Each number is 50 + 10 x the weight over the matrix's rms, rounded and kept within 0 to 99. Layers, rows and columns count from 0.

# layer 9 attention query, 384x256, rms 0.0757, rows 238-248, columns 128-191
48 48 48 42 51 53 47 45 57 36 51 59 47 50 56 53 52 42 48 40 50 58 45 41 54 47 50 52 52 34 52 57 44 39 37 51 56 46 31 45 57 51 47 54 66 64 41 49 72 41 31 55 48 52 59 42 52 31 45 62 38 27 54 67
63 48 40 41 51 48 37 50 42 49 41 52 33 48 56 53 39 50 57 45 45 41 64 55 74 54 45 64 33 46 50 38 54 51 46 43 73 64 58 37 60 28 68 45 56 73 52 51 64 55 55 35 20 56 64 49 37 56 56 55 53 73 62 23
56 42 46 55 51 47 42 60 39 53 45 58 41 40 39 51 57 61 60 57 49 37 69 79 52 54 63 47 50 61 35 51 52 65 59 54 42 71 52 47 54 38 38 56 47 37 57 51 50 61 77 53 25 53 51 54 48 81 60 60 51 68 51 20
28 48 52 37 38 41 44 61 41 58 45 50 42 45 46 49 40 66 59 59 50 49 52 31 54 50 63 51 65 39 49 63 35 47 56 51 31 51 55 44 35 55 38 49 59 58 68 44 39 66 54 41 63 66 52 47 39 55 52 50 64 45 54 43
43 42 54 33 55 47 54 49 63 56 44 73 39 54 38 48 31 67 57 46 50 49 59 54 66 40 56 44 84 52 40 66 65 47 54 72 45 52 44 71 41 50 40 54 55 45 53 32 34 66 51 53 50 29 43 68 46 46 69 49 36 34 51 65
53 56 40 53 32 48 48 39 24 53 43 39 47 40 60 52 56 54 44 58 37 40 59 63 44 70 66 62 42 64 39 45 42 52 55 51 43 60 66 48 53 40 51 43 45 49 65 52 32 56 71 43 49 55 52 46 31 80 49 55 61 70 53 20
78 52 58 67 38 57 43 42 45 56 43 33 68 54 52 53 47 50 32 45 57 43 41 60 34 50 42 47 38 51 44 34 48 39 60 51 50 54 57 36 53 37 69 48 48 42 42 58 53 29 43 41 54 45 45 56 51 59 53 39 50 63 63 33
50 45 53 50 60 49 48 53 56 49 61 69 66 46 47 45 56 43 57 53 53 65 50 56 25 54 44 40 63 44 46 57 49 45 38 57 44 43 52 47 47 62 44 54 46 34 37 40 52 34 38 58 57 35 45 48 59 40 41 49 50 43 49 62
68 53 53 62 51 48 44 48 45 54 50 37 70 54 55 41 50 38 44 53 55 51 47 47 32 56 47 46 28 53 49 29 31 44 50 48 53 53 61 33 56 29 74 41 37 40 43 49 63 28 37 39 57 54 42 43 62 46 33 38 69 77 59 36
55 60 46 68 42 50 58 51 41 43 56 33 63 49 62 57 66 51 48 60 44 48 44 63 27 65 54 50 37 53 54 44 45 51 55 46 40 47 48 47 45 44 67 45 39 18 52 49 50 42 64 52 57 39 35 46 58 57 58 49 58 59 41 40
49 34 52 40 50 56 37 60 55 49 59 53 48 51 48 61 45 60 74 47 63 51 36 47 48 63 43 50 51 42 56 55 46 35 42 50 48 58 45 48 38 49 56 49 66 64 47 39 54 35 45 35 60 65 45 51 53 35 59 49 51 36 44 53
# layer 9 attention key, 384x256, rms 0.0724, rows 238-248, columns 128-191
49 48 56 47 40 51 58 58 52 43 38 75 55 37 51 49 65 44 39 49 56 44 57 57 50 67 36 45 51 48 30 62 40 63 47 70 49 65 42 45 43 42 47 50 61 46 42 55 67 45 38 47 49 38 48 56 43 56 50 58 51 46 51 41
61 50 56 47 54 33 51 60 40 38 31 61 47 50 54 39 47 44 48 46 46 55 60 48 51 61 53 52 42 61 73 36 57 48 49 69 70 66 44 31 57 30 41 60 51 62 39 44 49 45 47 31 50 47 49 43 35 58 49 44 40 55 49 38
54 57 40 48 64 47 43 53 45 45 52 42 64 57 44 42 31 47 58 46 37 63 54 45 35 37 55 44 42 52 62 31 56 50 41 42 63 37 54 34 54 48 49 73 43 41 49 48 39 54 66 59 47 53 41 45 41 53 42 56 45 46 56 63
41 45 40 57 36 58 46 55 46 48 47 53 53 57 41 57 54 42 57 43 51 54 52 44 42 65 29 58 69 60 40 53 54 53 56 45 49 47 65 53 51 56 39 41 54 52 46 44 34 62 53 58 48 49 36 61 48 43 54 55 29 35 48 53
43 47 51 49 42 69 61 62 51 61 58 46 49 40 42 62 38 55 66 40 52 57 45 58 59 46 56 55 60 50 49 62 52 44 41 33 50 23 53 48 53 65 49 64 46 59 41 44 34 58 72 44 47 50 53 49 51 44 46 43 70 35 51 54
43 64 51 50 48 34 38 46 39 50 45 33 60 72 52 46 42 39 59 45 28 71 56 42 45 43 46 66 47 66 54 40 54 45 59 51 59 46 62 53 55 44 33 58 50 50 48 54 30 52 52 48 44 65 44 51 42 51 36 42 33 64 50 55
72 35 46 60 47 45 51 42 51 39 59 49 52 53 57 51 49 46 48 56 53 37 47 72 53 52 52 59 51 42 50 39 42 49 53 50 54 62 52 53 57 43 48 21 46 58 35 61 47 50 42 43 54 44 58 41 60 42 51 50 57 65 41 53
56 45 47 53 65 70 51 45 62 59 64 53 53 39 51 49 65 44 39 53 56 41 56 59 40 51 48 38 54 31 27 63 40 61 50 49 37 46 60 55 36 51 55 35 47 46 49 59 65 50 55 56 64 44 59 46 68 55 41 52 64 65 55 55
72 41 46 59 49 46 47 44 50 47 57 49 48 60 67 49 61 46 40 58 52 37 49 64 55 56 51 48 45 40 50 37 42 48 55 49 52 67 58 55 40 31 59 26 51 51 34 57 57 42 39 46 53 43 68 43 62 49 51 50 55 71 40 46
55 50 59 64 35 40 44 35 44 37 56 48 50 52 65 48 36 43 58 59 43 50 50 55 47 35 57 55 44 47 45 25 38 54 58 45 51 50 53 54 36 37 55 39 58 44 58 62 47 44 44 54 43 60 58 48 56 47 47 49 44 68 36 62
62 32 40 59 35 56 53 57 57 51 48 63 53 29 40 59 50 49 46 50 58 34 55 64 56 66 29 46 58 65 45 41 48 53 44 51 57 60 53 59 31 52 58 40 49 47 39 39 39 60 49 47 48 47 44 54 50 50 58 63 46 51 44 39